Each number is 128 + 32 x the weight over the matrix's rms, rounded and kept within 0 to 255. Layers, rows and columns count from 0. Numbers have three digits each.

# up: layer 2 MLP up, 256x96, rms 0.183, rows 62-147, columns 48-95
# down: layer 2 MLP down (transposed), 256x96, rms 0.178, rows 62-147, columns 48-95
# gate: layer 2 MLP gate, 256x96, rms 0.196, rows 63-147, columns 48-95
up62:174106195121181111170135154112115125147103137159151205122117183136154094112100139141158124113179108096161137153077068112145125120101146117116078
down62:086060089135067123113135163141103072167138078110150142119119116202175093158138115197147152131114200139130109094106116094106132085116123152154130
gate63:134138082134146123153098146138151083036175081169086112072116097159121126153150119165136126106120118143118147165150126136156122090111111124102202
up63:114134040134141119129148110106094123086178188084159141113094101127080162062131116167124168123142101211120122140067153170176144136154120136141125
down63:145129085112091127044110094142175125068135137117094080117081110147100155101024180150122170088157124151086088149092115118168156150100184171114166
gate64:118091089165114101059097094085170093154172110102114145099148122168152145139113165137108099112134179111127198061089093096142137169172168080107138
up64:111069108134148186105156141136089096108146101114085111120132097167148148089116126096149086124174122144094152132139118106107100122076152119167180
down64:150111152174136066079112126149178141085106113093120116193184109120079118117111108082148124210099152068091131102129099150108107125089133127132078
gate65:120142126112127119092125139149171180070113106128174076144134062089015171100140174102162073076074129148158121163129086092137145116167132071081178
up65:147113111110097091135137158085106107118177120099127154102153111141147130075146191142165170190133094166163068100089100155129119144100165181105174
down65:151076086147172177104155165163157116127119139126119131101146144134132068060079096134103171122120145168189099146110130185105121130123128130103150
gate66:126102093110107082104171139179155084154162123130104154189163152139142147122104121139165063141142211108177126130117145137125131087091116108165153
up66:086146131159080111125200077058091143157112090155086106090165114149177122184185168123132143145123131109138125085171112110100124106143070125106093
down66:159119176183122119145129139117126111186178175163135141069139156179101123112162133202113105061104114138215164102161172118095190140130128110123062
gate67:128114046056132162131162135116146137128108151178140131195166069144062152128187130086163175105063135130139126129141079119173110082154106134063175
up67:145096147157152121146156122134113108132128118198158147076146166158106122123112114103118077152148129115081132163091103111115145136176156129136101
down67:107092150120138137163114180115145146114123146127123108156200135120121088127158125128144039052089137129078098104167107130107178193109129123051129
gate68:120067115132145101131137153165165174160124144130145046095139166106119054117129131187084162149159135134141108126093073131230155135068157165130110
up68:115096124169098136127113086139098137174137149082102121160179117128120130140150123176091181157162119122143116124134087112162162142098134140115166
down68:149182120163159091085150129181181140082144131091164121157135147155104096051157151080126137143141092148092061149141211114071144125113162135161142
gate69:104168072183091126102114117089146153061096129134163117129126132076099105103090155090092090107127143132161099080140122147092054129178153099153129
up69:143141166089109138130157135104116136075159103101169106148128087132127167197130125166140151155187115149169119189073102117121159108129124093114172
down69:099190148125123113157124103150112164114121085109096089140109077115148131082114079148092180127146154130168099105131143131151150142100146107083170
gate70:113122124120126144147165147074155126123153160175173143117163127176142060122116131134154148150131158145114119182124180109110126187121167121143054
up70:143101150099112108110144140126122103164176101138123066142104135135089126161082069099127136086136111168160053125123110168123159156124109139128144
down70:148100110157133144124124160130032090178120083135101156089109109106079183097135138152118104080113144139148056167132166147132156182144097128122146
gate71:149106084180147182126190100122150120152103106168104171180062129187165154134172115126122136124095244165202118169185139054134112111138123087125076
up71:084094166105119129093117158182115094118148180136183137096090185172107114141135134159121176181084111087053124127102152156137117130140140069059133
down71:057141191167157099103159124194184084148128137110151104098149138170089132139156184173126139124116182127078160129144105076098104067076158129057149
gate72:128114207082086150184115120115145120137066158166100131147058046162123112141046122135129127169160094078126149150123108130093072100096117093082136
up72:073169095144121142100131151156157201154131134138097150174118129082121141106110096083149104145089115139156103157121147140113052128101100155101163
down72:162090121064170158076130149087119129142109123130175136141082137106127112063110091130105123116125146190120068153143165149119094123124126113139105
gate73:087153140161086163099220086110135110101120112135122134132145129111140172106110105160161134158101069145143122152096125142153137128111111157142171
up73:088122146153077136167148137110136106114169152123144077109138144091154144126117157145175166115104133150157110143163145120098085083130139182152131
down73:048169138105116124151113171095125110092149154130116138097042112108115111097102192114131120165081048130116146129105112111115102158125103156145139
gate74:056141111209175107157122148095161125079119109181114123144083143111072140090146146059162084142096169105106096130132177117149133116159130127083126
up74:120107103197161140150095117145075152150043147129088105158173187100120108111129138143101122155113098085108127122152158108119115137136128154144171
down74:090159174076113172133176063103106080104187122123144143141140159112131118117119096068165141101094030119125182130076136097139159126194083096156122
gate75:116147179109099097193148138108096140110169140170077100140126157166136156179136111117132107096169103174027102153109187143128069149153202167090100
up75:115097168166172145142153096123147136124107123131117160131091191165118130132117149136156124104118136153109119176104164173142095103142142107127141
down75:164140106147157114060114168150159106174145152076118202188110091119103087163150151139172165096135161135127127081120118153135135143123134104156143
gate76:107100147108158111174091068143085081142134139123189113139142168209127110147076124168179123123141155123059128107064134109174117091107122136171081
up76:111097145209068101157118171145114115099152082153128135160178149142195173144138089106127158110130086188153090135176103157074132161113110145129141
down76:103124130151172123157102091159105146126163149136205114127093143218138133149109057195142084131120119125133123133102118146200140146074174117162121
gate77:098103088195149205153100118061163037120125135132072112093110104098145157088074102146087112145162163131094107161133085098152148149136087133119174
up77:129093161089156140089129106116197183147091107131091109150113124152166122127128082153141115139081173143170175148126161107137151166135119076158125
down77:086074128119130152162096169147119099144112095152146180112105060137087183124093149135117124062156098132132115097130127100107088123126088161051162
gate78:162078143140124160120140143117109103086124120175091120170082193137170076126103128134084161128118154140138107163172143099127137081097153126150058
up78:092101116130073147070206083109150111095177123103080100107180138176100137136131135133123094147140098151181130114133106116108108087137094129121133
down78:093104142149180118112165114094131122193118084148128047157169171111095160141106137170144114138145137081124114160104136174138085125157145084082189
gate79:139089074100163148166118123108123101144116120113169112122113124140095154160089165123111055069059141136113148180121161146104156143083135177120088
up79:132080148150125116071148118174105122133094148134136146155096155125103178126116078131100129140115176165124119170195136144133098152129191089128106
down79:116116091110110127138099088183148138141074063174093126076134078145099148107118097109139131119105191135140180141135161142135190072174093123085175
gate80:132183098084116122129132089121115107164113136168151109156092126086144143107087160156142140159162123155116149109096096113158146105157132162145120
up80:150164170139124089171155117159052130168130121089157103117152095109149126131138103174104101171090110137176141132127109121086154191089107108140170
down80:104126150162110145076114132119171144157122165148119150137168152175120203108068098148129134079131179138122115139151105141145112110125177180106103
gate81:154126099122179150112152081110176125154128046168014163105157122075113084094133166130045150144122119122155148107118169100186079198142106124148206
up81:147163132132108118078074109144168131164108118196104169094122112156125123060121133108176118135121100158110137117138162112135108117153131167138057
down81:135147143085097111117107144141141120074166123163177144096144176124173134121170104089190124124090118111083157143161111097109103134140137124123067
gate82:084158165195094161140114112194166105165079081141147151111110145092141128157101176139109127162103101143083161079150144100124119102131139099078141
up82:150172156186083139136173112147158104074103112105106130143102114118134131115099101135057116159112102089123107135112146096180148174182182134120078
down82:182096086100132141105120145085075149161114180111121071162157096145087142108159077144153103088161165133107090180142179132147121118084075156169119
gate83:113145149100080136146163124153127130092126180193196117099135161164099119097133127131130176114096098125144140155162130123099204153119105131122103
up83:101137128095063094167096101095174107092132089089126111111101038078159111140125175159158092173029115108137132034169113138161066157127099164161187
down83:071157131167055142110162158103124146138105120054133119142055151135166172177147122042139097158131159160135126079205107096192113096144051126092179
gate84:124152133146120074080091178147142097072148157144092097136153174082135152128112144129149140164075096151064105157111082124044196146110164127114148
up84:104025133139062152068142118179088128171147111120153123075208123017099137112126126079150120124086094097132097128169133140169164170098096105175132
down84:147135155129112237108090111109115145094140130115111109153070135120097144174092128098093101116191174100108041080150122087152146079121111141113105
gate85:159152098199131143158124189115099106167069126187183151158118170132162117115067166105190132111128122166102096179123091213099150108133151193108075
up85:086147085153152074143183130188097122058082137108079139216168154114099158148137112116138086078184089138161138152049121160079147140097138124158069
down85:120108102104150055154101175114135184138153124093093126149180161129185177187087101078176121138137147140107068129133087180146150133122146139119148
gate86:120126097075177148163150100084178090085099159161099106076095079137127094063081156118093114152112121195120123180118105082072140120146152074170178
up86:138137157188123128088125158201121142108160093148122129153156150143153079126105113151163111120173096164158136186183192166086103117137196142117182
down86:168091132101038138118172087176145096114131148156133112079139174163148113091172166143153142112100154224128096156062121107079111075114157110174147
gate87:191151157098223146130183068158130085052116087190080142121112052143173121123103126070136124179156134115096088114184132147159057118116147121113176
up87:135135057135110125106205164115122122104146138099146144134084101108092202152184176181099131071059205102142120166117088094064132114106104131141070
down87:117130138147161167145209144127154094205110164136112133089145120066159116107118193148087148113200118116108130101130057121108090108158163099134226
gate88:133141129113095170128133107152137110142128101157046070128164099139150155133149091115155145148133080098108129096188152160077129142119187116144137
up88:129119128111151158112045181153160080092130163160099149089201116158125173095149145165098173109130153138120155194130119090064141127109157099184054
down88:135100111158076128108135120080185101140108095142164136103111142113133065145146172128136136096104138161137120192125126133119179112118094113114181
gate89:096100114118072114072164042143092097182134113112134099056156106137094182154102161171111102103094136069124129174126076100119098109129119125113133
up89:131141109117130131165164134174153098119098166106120124116091112098110110090112170171149152165135090174208122135108138106125133107149173127097129
down89:076134122113021074111116108071102134118148114089076130159178138122099137168132167138124104098132205084136154177118099132134111094134102094151101
gate90:132136149098159096153126104114086165115047127175116130093142165167095143048060168167112153144136109094122101139134134115085118170178163129138126
up90:131107156135135154108124113119132132131092113124098088131071152186077076124140156164113127141107155123099078074115180175141077137098078102137151
down90:161122152139079140097090153192111137143128128109158101186181121104115163145161111116109080140076136163096170093108113102157104041099119132161122
gate91:118190169103122110133164116107115145120124121121179155125126134117121136095076140182143104106154133100140146188080162169145092124163155128096129
up91:086123143109131136135152128127125060119151099097078147141138109123083112184119130125108162130085115143144139116125181100159134153108188142151127
down91:084166156153139108153113118114139095082095135093185177136127141124141134113175137189133131155153129084129142121109110126144089101127131104088146
gate92:175096138099076184183146103174094061136104121176127192093146136111122129134129087149121142079144106120136056154124096127136121178074150170124141
up92:129120097100146170106221092121159122124202186129148113125101128135169133025082142108074168163206097158160137112099153164145140125141105138168112
down92:134153050096160160143166045104133040182097169119133100164144122101102140147079143127128182131149151121142122067111132129158164078234134118157153
gate93:168111143137091134170127142115151175180151131164088141111134107168081147108118159168082150100159076174124066141115079090104144116137134119150102
up93:166098139151144169152164054093128116146181077145199114164063070169164107120131148135145127097185121089074142102075141156170112157161063107127178
down93:090146148120154079114076095188130157079073164158135113174161105141119139141168145138155157123093116135088190118177068121169128120107130147171167
gate94:118092172180111175133095134066149115101080153163161156138094133087158124155245135094098151102124140163163099211128126088146156139110154121112092
up94:127092153144157114135133170121160113129079136128116130111137079022106185136004136212097164142114098078108060136165178148074153139156127124099088
down94:078110136122117035074167124130093145148173161168080166165107109055071177157075096145141140127142130097073119207125145132108174123137096125101147
gate95:117174100136150169165174133119104107121116176153166136123144102144145156170097172117081118108098142117074097192145107141135091120154139139152111
up95:174118173160091151133160119145080116119147107096163109118070093187188116197134162138096158133118169122104104183149165166123159101162221129139089
down95:085164115109104150153097088150138103117100163110102127138152132123100108141093156096122130168098124063122114136114124163112141143141097147160148
gate96:108034142134064144143081084118118153137165117130110116061141105128121141076107122131115100102143096148133157145127114161147160186122124165136158
up96:099145115080169062098135157129125097065082136105219051129188116136161154188153146132102122124114067175156099105076084159166113121143125154145124
down96:111052178131112147120104126110076131145134083136081130095162127220243129138179103124112160095137131143144146111163116139136131105120139113140154
gate97:143137149149133124134177114137144150130107125110126117132142163124115154153089069159064144140171126155127152151116129147140158094132112207207093
up97:123122090145169118125090116143134120069097114103114084165104117092158196122121107125167129136158237138104170090093149145198135114156118195171150
down97:118165109104123118202164137160160147120113133183144093138118104139122147121111119153055121130170111195170164094156126140142123136116149145080118
gate98:142154118108108076107123088141127119163099122128117103160151144066115170106136088152128136129137134097140171159099152148133146136106156136094108
up98:159090111093123098118097109161138137113173068110112146143104090126163139085111119194129146117107106080074141124134182106198116128103146119135145
down98:092128186139129176189179151128109119120116169124125177088132151156134098180137141062090174156148169169176116122169093105100144152167142158087094
gate99:149145122109137153134120168120082024117071076160070122128192128175137140118110091133091153194165120161154079113119141162171162136100124184126159
up99:158111160155140178103124066099156097167140114114155146111140073124107149086110112132121190134108146131130100126093082102156106121173206149143095
down99:081121098149119121132151185127129135150115152113208099160177189147179145148123203185054089119115150182105172122129112131110060140133189072098062
gate100:106158117130076142142119065138055106143117108174092122170168173173129128156085142103150084093134137063083132137109145112177094162098108130115099
up100:123152115073116096112099148137081190135133168149152117091155130110176202056165068101152091039074069124144170123116146176082135142090098166083182
down100:082117108139095105127124139183110195095118131125096116156108144093118141135141038127152126147147094085169105168108173126175221113091162127152109
gate101:102162090105127153216132127140113148111111133153134167128157135118188070160044160139139134097122144090107123158119108128113074081138117074169124
up101:178152139148118106154167083108098113131073094120145147131110115151126133157116175160139130082091138084157155099128130147175133074065102034168102
down101:125142160070126075090121104112147134102189124146134141125125121162115124120127160093116157145150148075137155074140154113107148127164108124048148
gate102:118174124183134140103095098156086115129108076190176124097141116093113106153172144089137148106169158158135189123138150164162148074133083061100148
up102:149144163183089203058182111138165085158124096169129100123101096100149090118060115154140149152141135146171115154172119083150108063109097115095074
down102:122135162163164069117120103152158153116130134152120145124191158129097156166075124097171101131130105113129090107113120135126115181110133130055194
gate103:174121090116076114078204200103101186156153092146149136162105186107147089161131067107144071131060151137155157083129075139077142142126074112126170
up103:143127103128143161133109119092159095132115153155098125098078093140172161106078137110109199112122077095135099150160085137188135101096126139154114
down103:137108086139123137113144148092090113174122125124126134166091130109124119160187163141110149088098130131141170146168127177095147119086007139164158
gate104:132135134188119128096106102142143104139150133086101123161167133138145113181119180111195102118106133100126135174146132167169153097119121164122136
up104:166112151180080129099145136137120181142153159174169128191202116082118111168071131154175136126178138092167060165159131121164114116112120176161099
down104:161106093097160131118155163119102074174143174156172136209135133089097099175118163129159120164131178182143117139188182103161164090141146106140080
gate105:128115139080108123110129144157183118113131053129119161146120071116108188140154186119107059146128140087120107132190082054126159093162157071109122
up105:116045079141163156090174156082112084105095129086134122074135184100180107135106130147049152160168105125163132076098212151171086143132131159105192
down105:082122139125133146125106183121123140142140140109127145103155110154151111109162101112139136176125152122146145126151111174125096124090119195086168
gate106:089130091118093082100137139053145107130056109130123144152143169143118053098107087142165143118103145154154135138150100125040144098129166116144175
up106:170145143144187148121096156089138167083190090091086113105110092161147196088175188067115124117153103114097109175016117118179109118170139116111140
down106:133141129121125095104153149128139147124074153117170171080179110130119125109143099091159125116139173168145099159119145072069203104139192064158119
gate107:140134120143123138096099127132094145119138199154096158144180176136116134130139106108133146108103138140102186147104090085103197146073182159127120
up107:150180140106182146212080142180102156116167115150113159121069116106138102121189090134093168126098125107079108192134090091142133160172191127107163
down107:128142106145133107149114173090116147095095136147206158201083140126122120127154123143164105128114110087182104181133175092096134180101097147118112
gate108:174082124164156050150124125192078086165147132110105103131099159122085152184148095102099115159160159134127048165089123113162138076132120138104152
up108:113162070134124130116125158110101125125057189159123137157155179057146111096107127084059110146130175100131142146108081173088095145158153138161125
down108:135145171111121137194099180099147134168182098165156191098136045164096153111119099133171131124100151169140107149142145121116103141203122141109099
gate109:098159123148105100154145131189179145128117147070058124085143142091162148127079181068136089166155163110159061175197081099186112187166116146108151
up109:050133094122117097075159155080141103131154107083100115181110119098143132102155098084151152147164108168123129096155138161128112184079174173157149
down109:122063158121072081123146089145108167182136102167116132150116119136223114077143136095113126093118072053082124108119141110159113122163130142141146
gate110:085118149131101177100154103155206122161175153116172149088154180100114125157117140151089108143148117108145127149139106097146169085184131175145157
up110:110106153114137121078123186142102158117059142182177155196116127102115112142116106153127103105137161213150153135128083174082171156068194140163140
down110:176114100170129147172129117145114124156159221138174088090118140153126095116127127116097149095082169136122166135105166139084141118142102103099160
gate111:189114123118062131115136104171137088124184112214132108107139121148095070111137135100074160125173194128207090128122068127150156133191165067144131
up111:105116190173143248122155109123196108106109182143174141139129137100140071189047154197097172115148119136161135153109099139108155102081133107123105
down111:142136104146137150103120134160093123177132173082146108151146130163100119115155136121141141112061155081164088098110140163193072126088080158121120
gate112:129098136095193131110134098062117098117141094125053106101112120126159153082105102126153159121155151159053122128081111114210116131111110113204104
up112:154118078166146096122173143162113135134064166094136118125121105152087131104110101107163112100167204120173149159132097143133166112158087090089155
down112:110116141113091152133108115143124161158153125121086168113119122143130163144131108123168171110153077110099130158120149126141146096111122141152051
gate113:135121140126126148122085130115149107120189147136141188097096137165128094157120120083152122167120140156115087128099153111143083175058109101093108
up113:102102148109189180126079046133103085163110135162138122126154125153097088087103201135135166085071121104068148154116123090129157072095100128101114
down113:117098150165138154095145162122078051168110176093167103061071179171181140111166086178118060126155177173168121135137099093118106097132172147140084
gate114:106126099062097141090201117124113089147163093120119150146098145161141093184120138157199122147104177076144106151137169126124119141101118104162130
up114:013159107185081119083222114148183114115157103106143139175129148185121145108086117146118167158135094114135107139154132107132112086120169138106133
down114:082188107129130110103171138124140127081138155119082159168147120081112063035121112120170163108162090098095146130148111138122125120118097112090176
gate115:158113121144096179092121102128092054137156176114123056103157096160126140135144138092126119077155160125114090173094131108127180140137181124078064
up115:164138092127169079134174176103130144080068144097109095153163100030113079137132116130137118098159175135090109145112159170132158135157174119149142
down115:119168078134147162152077169121149139190132127081123106126192095083109145112080139149135100084154164070191191090124134138105120113198066104122122
gate116:105140113107137142146189136151112132128128056083131128122167093089126162174125119141148132126148165120135164132092183148151105126114143164129103
up116:140100077160106178123111159103172147127140098148092155119147120123106145122147108106109154116080106152124141169147177134077117122139142134094099
down116:144109107150122123130146118135144154166127102126150163116153114142092078084179125079140193061132104120147126104143158069093116089170110113105099
gate117:115066152127091070124148094182097143131097062105148067151164050163158104121101150090153116109150128119102138109188124115157171149145103113139140
up117:151124163107129075166079095158096163109096086119144095127150118176131134122111153133107145145165105087107147090123146118097155111131103136102176
down117:124176104133133122169084164089087166143157135134118157131100165130081115143183113114116167089159101118125132085106182119124066079101169109171135
gate118:128123164104129132106128151119118134128126153101091109102086146134138111120145137099109204050189071135153070111095095122079107140098196130098093
up118:191144116202206114140203134140149096119149150106079121096171151141071187163084159167098118170147100142121117180101163104122161178191113167096092
down118:141140201111123157160126126065128089169162131174158178068097154100112175182089161182118150195178151132076092190137205161126161149083150099134137
gate119:124165102116166164035094104087142109164154123115146133128093181150122151105113158127114151181100182114113154111114128134130147151062119177120190
up119:200149133135103118158142185122140168091164137132073150118126127164130066144160053108132173076148130150139080158150063098122115110173190093121112
down119:119136151118150142100125166085126067142123099108101161124138113124168132140118165108164145149071180157134149109163120183111184167093134171114175
gate120:087135143084122167159160101094139159135134159176142103150075113140122155104071121125128149114144110102113141162112109129129095099106190098117151
up120:163114130118102112121130208120134120148159108121138117190160130094110196138121154115127077147130155140148164127146128185099071140101115118159175
down120:116149117147149116127124111100112181083186107180112087097193151122130038129076059146137132173135139188108152118172104134104113131100148153150120
gate121:107124117158118134093086135109144125161135177123169118100110103133121137112124092153124129128116086135083131154102142103133179106169138137050125
up121:170137161155067080151089117139142107125122167131143119129129155084152092149160078147099152160180102126163149147104132153114128137122147168112135
down121:115159081148083140140187112092141148108178174151104150168134174112160175110158049090138110099171182188122134140121127096170124115165130150150166
gate122:146112179115121115129134128152171111171054103137079157103105113165154129097138130136067134166133065164139090097151189069075126138157143147113140
up122:135153122106154153108145126160113159174127136150091144137064117171118082074107118081170129156118160124142132089142141102095196103095161155141178
down122:109147065129118180112097103115116113063103131105168153192124100116146098177141123126172070121134098106115104113181113111148167116162129107119114
gate123:157045135146086140118119105161161137187127096127072116179072099153114103178106073138096169140106144105126146137106147116151204169143141135155123
up123:174103093161134136096138116075127123135137098117131146114109123094139069151120109144073133088086104122182139092165138154155167125146152162140166
down123:137145093170167118119109121139145114089096140081124198124089136122094186141174174137159074078139141148126117112185125182141075145064119124104171
gate124:088175081151124156175077179075161113146096177157114149174107141149154114137178099105166090097115194107149108116193100112089113152080132158095150
up124:150091083110181092075152083139159178106129155116134136093122090114108168107094104135132093047113160117119116114123129128092130165092160160185129
down124:086127152094148161095101141128112135152095124109147138130086148141127083184122109100162152152085144153097140127181182167101098186128122147168151
gate125:177092145108102124134120131120165160106144152139127128072133129123182151150156151152162153114102138120104132147119170099115127117123145152160058
up125:133086083100099144127137087098111121131150132113109132156110144139109145149218137111141113129111118164171149185061121117143155125126109096144121
down125:086088170140107167169116141159166097161141139139134124078155116034129124138117170195132177063154160100163118165111076140170097144094116111083121
gate126:211165165172141146109131193163104100205122145128090157137104151098141096132127159137170066108147198122163110231157083132066135133123143127159110
up126:139175105131103100094061048122154151191134092146147069138203090160137173174055093139130124109090083124098159140085139136097152106120124161151138
down126:126038176117073110161156121144112103168154179155137182082150170158140147116128134086091125125136170158155086115083112158184142098122142172126172
gate127:144180128075109122173108140090161144150102124161173100077166127149100163139115098168116178143203181190166139095135174110153145179095124168096107
up127:147109210075099089174150101158138123091134133100139091088160107120085108114109060092111131187179104153115111071147133135081088173155157173136118
down127:136122163132111129103112152148130139175100114132135069227132118115117096121110140207170113128136054127112135163154182095080146128114135083148108
gate128:124125112161158120192118177091142127128191191136145120119119172152087162174121121127138167112146108129175103154085152162181059113099129090091146
up128:169159079084119159104152113072182134192139109087125106085121119063141180142154109133151135139128116132166124134127081132115123161110106176097184
down128:065125106122060090097168142119181169123188106060175120065164095160097147119141166104136121119104142181173155142132163101142167112097093071138158
gate129:165164126127111084101177182109115063122127137186139143162162118085145113150129187137088054080074060152149122151117093162108140114096126111123188
up129:114107062109148078127086144166162176096108118119148137141167136151109126076093097195154131111147126136130162188121096141119145154123185143147129
down129:151093163105012105083171172095158129109054055131101111132148139131143101139112116101123150092121126195181097144097088122143130152106170087120110
gate130:117117156086096150132083109120104109124133154166104103059132140137125093140138176152208166080167155137078159129105114127071135111069071148059106
up130:057124119095185132148121088142121109077177074134148157137137100104081130113119205123189142095084138087087180000153138159160118139162114121072103
down130:146090144153186118125086117161108118161106142120165116089122133142069135172125104087137106173081061122139153130126104157140109176112084188130161
gate131:138186125127139128130106097124064116165162134142168132072182133159118178124128120112183125138168149096152219184165093127125188081159133124039094
up131:106134098149167146108137137133146151121072145145117122152115121091176112140131136119108117127167141147086058120060174116102105146093147121115112
down131:129203141109102112095176057128118169093145105182145083079174134111126172081112119149183179104120174112150185180128121180131184140153132131087153
gate132:145161185076137119125179148141143176149120114145143076062171120121096144124124159217120094100174123133083100127129095137128109104179135064123131
up132:131172141176126140126153142132088110088151146098192168146155102107112157083157122099139101124122144117145148176144087134159063125131172127100128
down132:144110106109070100135108107121103171163164102171173147096155086169114136155132142146108122138106118155130190188143066190133142163154139131147143
gate133:082156096103105146104143128124154168115200164134074134102132120120138191102152120134155093067115139127120134075194072131089125117123109112164147
up133:131086144109167120145151132119075119085103161115092168150079116117075100108091089159073193120067106123144115119104123142185140089095208080105058
down133:101154094118135146154146159060092122098127130120143084145054087100096178131102114160139159108082131058175164145187133146074189147151127161100130
gate134:148104132140127153173108079096093126096169098137118073143153116135157190115065111075109167157081043111123164110112127156130078122100102179119115
up134:093103075132115150111133148122106120091115080110127114093154079120117155179080090194147094130167159093117063098200103133109130125159120154112183
down134:095139147084159114148153133091099112134179098153118105112152117232139153134071144155135156120082141113095094176169157099179096115156103109105183
gate135:098101138154123073098110141133166154180138178173118108174077143115136177124068143185120132148073097134125127094151148197087183055147115135122135
up135:132105094152189141163161090158097087113076181171140123147112133114150135153114146130098117112124107175160114120074180098128108150170149141137120
down135:155162147144170129141099067143176104083122127179115144133128162071120151125164146146141115118156109163075075099113149200110169144154117083147165
gate136:140218119122154073118202123152220131145142158111070123152160073044068176101114130151150080095083131133095121142100123103089169107144117094130114
up136:125086156135110098110144127150124110067130122099144132151157102173086154127190168108131087142143096111144142157123120100138168104084125081139115
down136:116153146146121087146133100120132130075096113138156104163071094104132144121121159110150086123135135117063055181149089131175095147201131080138148
gate137:111153085186133103157132091144102163161122156139133144109134204118155113088103158132115125111117134115124147127124165133117082129127137097164125
up137:104135117098154092121134124127131156140068088134110135149055107151151130157157152137117126144110143163123060142129129124125176109120173148095139
down137:101078109128091183181143159165160088157134085150148193149107121113111080093077139161104141079123179147113165149112135139154172133138133123130116
gate138:138105115144148051152147059124126104143094103134159131109085092106135124159162126172062197144138090090141109098134141158158144145116138142157164
up138:084159081174127117073130152125191096121162133139133091141097133130152149159146134171115144112096149104132095133197149085151114106148170136144162
down138:151148099131133187105138094099162097081124116117083119127221161127137098162141142071182117129155120090129122176089088160034087067135102143140130
gate139:167132199142150088162145098074135084126187171133140132101132125104105148164129130162058162186209112087096110080177148200145094113189121161114144
up139:127107132193092157093131115125198114127125118160108099096101147102121101150104146128099161122157144106154075170207160149098115112151105116140101
down139:115131132155145095127115108129132200101188123120122149146140152087163103122100100114108090118117099077143129131139122113136163104101152118175069
gate140:068128139138115177120140093121099117175146162153171127134126171166100186123154151138098148114099099150119134100120126136120151127125090132122146
up140:161110116137147146146127125137122113191150124113204147129116176108091110148135095095092129089138130140122126213099123114142183086162151136147126
down140:066143133064159139153064104125154119125103110118144109120161150130079146124126129123170093099125154108167163223110110141141159166112117171105141
gate141:128185201104093061133136166158091154079050122124109124139192112113130145173170126090121094136124096124105186157120082122102159147138105081144132
up141:147124135136107114111146174099172130121159150104117143108150123146136180111107100134114183148147195132099139133142150142126077103156114181132164
down141:133149162133118082171143149126144114122145145117122094108118162156195074162130180130133129121113131130071148153125137108130116152101124123133159
gate142:083126078100078107092139097083218114148151139120163158145084121112085171108101122121138108132144126083137098126079144127148066089140095104161142
up142:155134073168089171070118100137148132113139153150159134109091115088072114133128112168156178099134164088126131057143021115141187074157150065129135
down142:117105136120143116147162145079184126045078090156166141122150092166116081128096167110104084115150104171092107145105148189117156155155131128118167
gate143:107117122120055207133176093058116141133132185160101065135118099197153189142159055082147108109096130146169188144112135114118111113094099155102102
up143:127149153136103151137094116114136163126116131196121122154146115209133146138147090102078154145142090130099180168126120107148137115075125150161148
down143:120135186123151093128095070121148092116117118091136134149165128171126111126150136156116183155135141043103106113141166133041147124155117142131105
gate144:140163174073136156173179159133142125155152126151144113110137084160173110149123168092168101104163138096173124178169071080112065205076136101159091
up144:123125080143167105155124144086133169186120106097144140130072163114099114098100201133151147171144160132162125096108155073144121108087122040120172
down144:155097118172198064110126153140117138123198092153157117104054180149088149095123121147130101175090094115147113081095193094184133121136164136144171
gate145:157120134138082085133178109116165104075052132137102095142015181140114114152102082107156132114110153113127181097125116092083128098122118108143150
up145:161106153124161103127123200165154093100157142172099132096133085095098158132101089190135131116154126191152105130206132152118142124162141077138096
down145:168080146126070138154143081147136078130113145128075105109084180121133081165115099090165163133119130162160168081100114128108103120146125137146094
gate146:154128152141133090075108102098125155159087069152066102156115132134083110140108134127094183107110133104152143131086188175113108138130155147199103
up146:157135168134154126089129140149133197096096163182116109073129171095121091114141122106145139147111112097097156101133194170110093141151137150079131
down146:138161078146170110144174107190120117196149124081150144166175089137101111105141150111091121081170058133124168112132118104101094118140135134139117
gate147:092120120161143156120189083102105176122102113149168138089075136188113090100159119130127137068125160110129128118154132095173195149118147122155102
up147:145175115070173129122095133134142097143183180092171131128141167099129164158122096156114191157121204097180118117137132092153068137109142088125124
down147:096056128113084174122142127170134117126168136077125112127053125167085084093141123154095167162112102096133159079178109160104115146125109184129075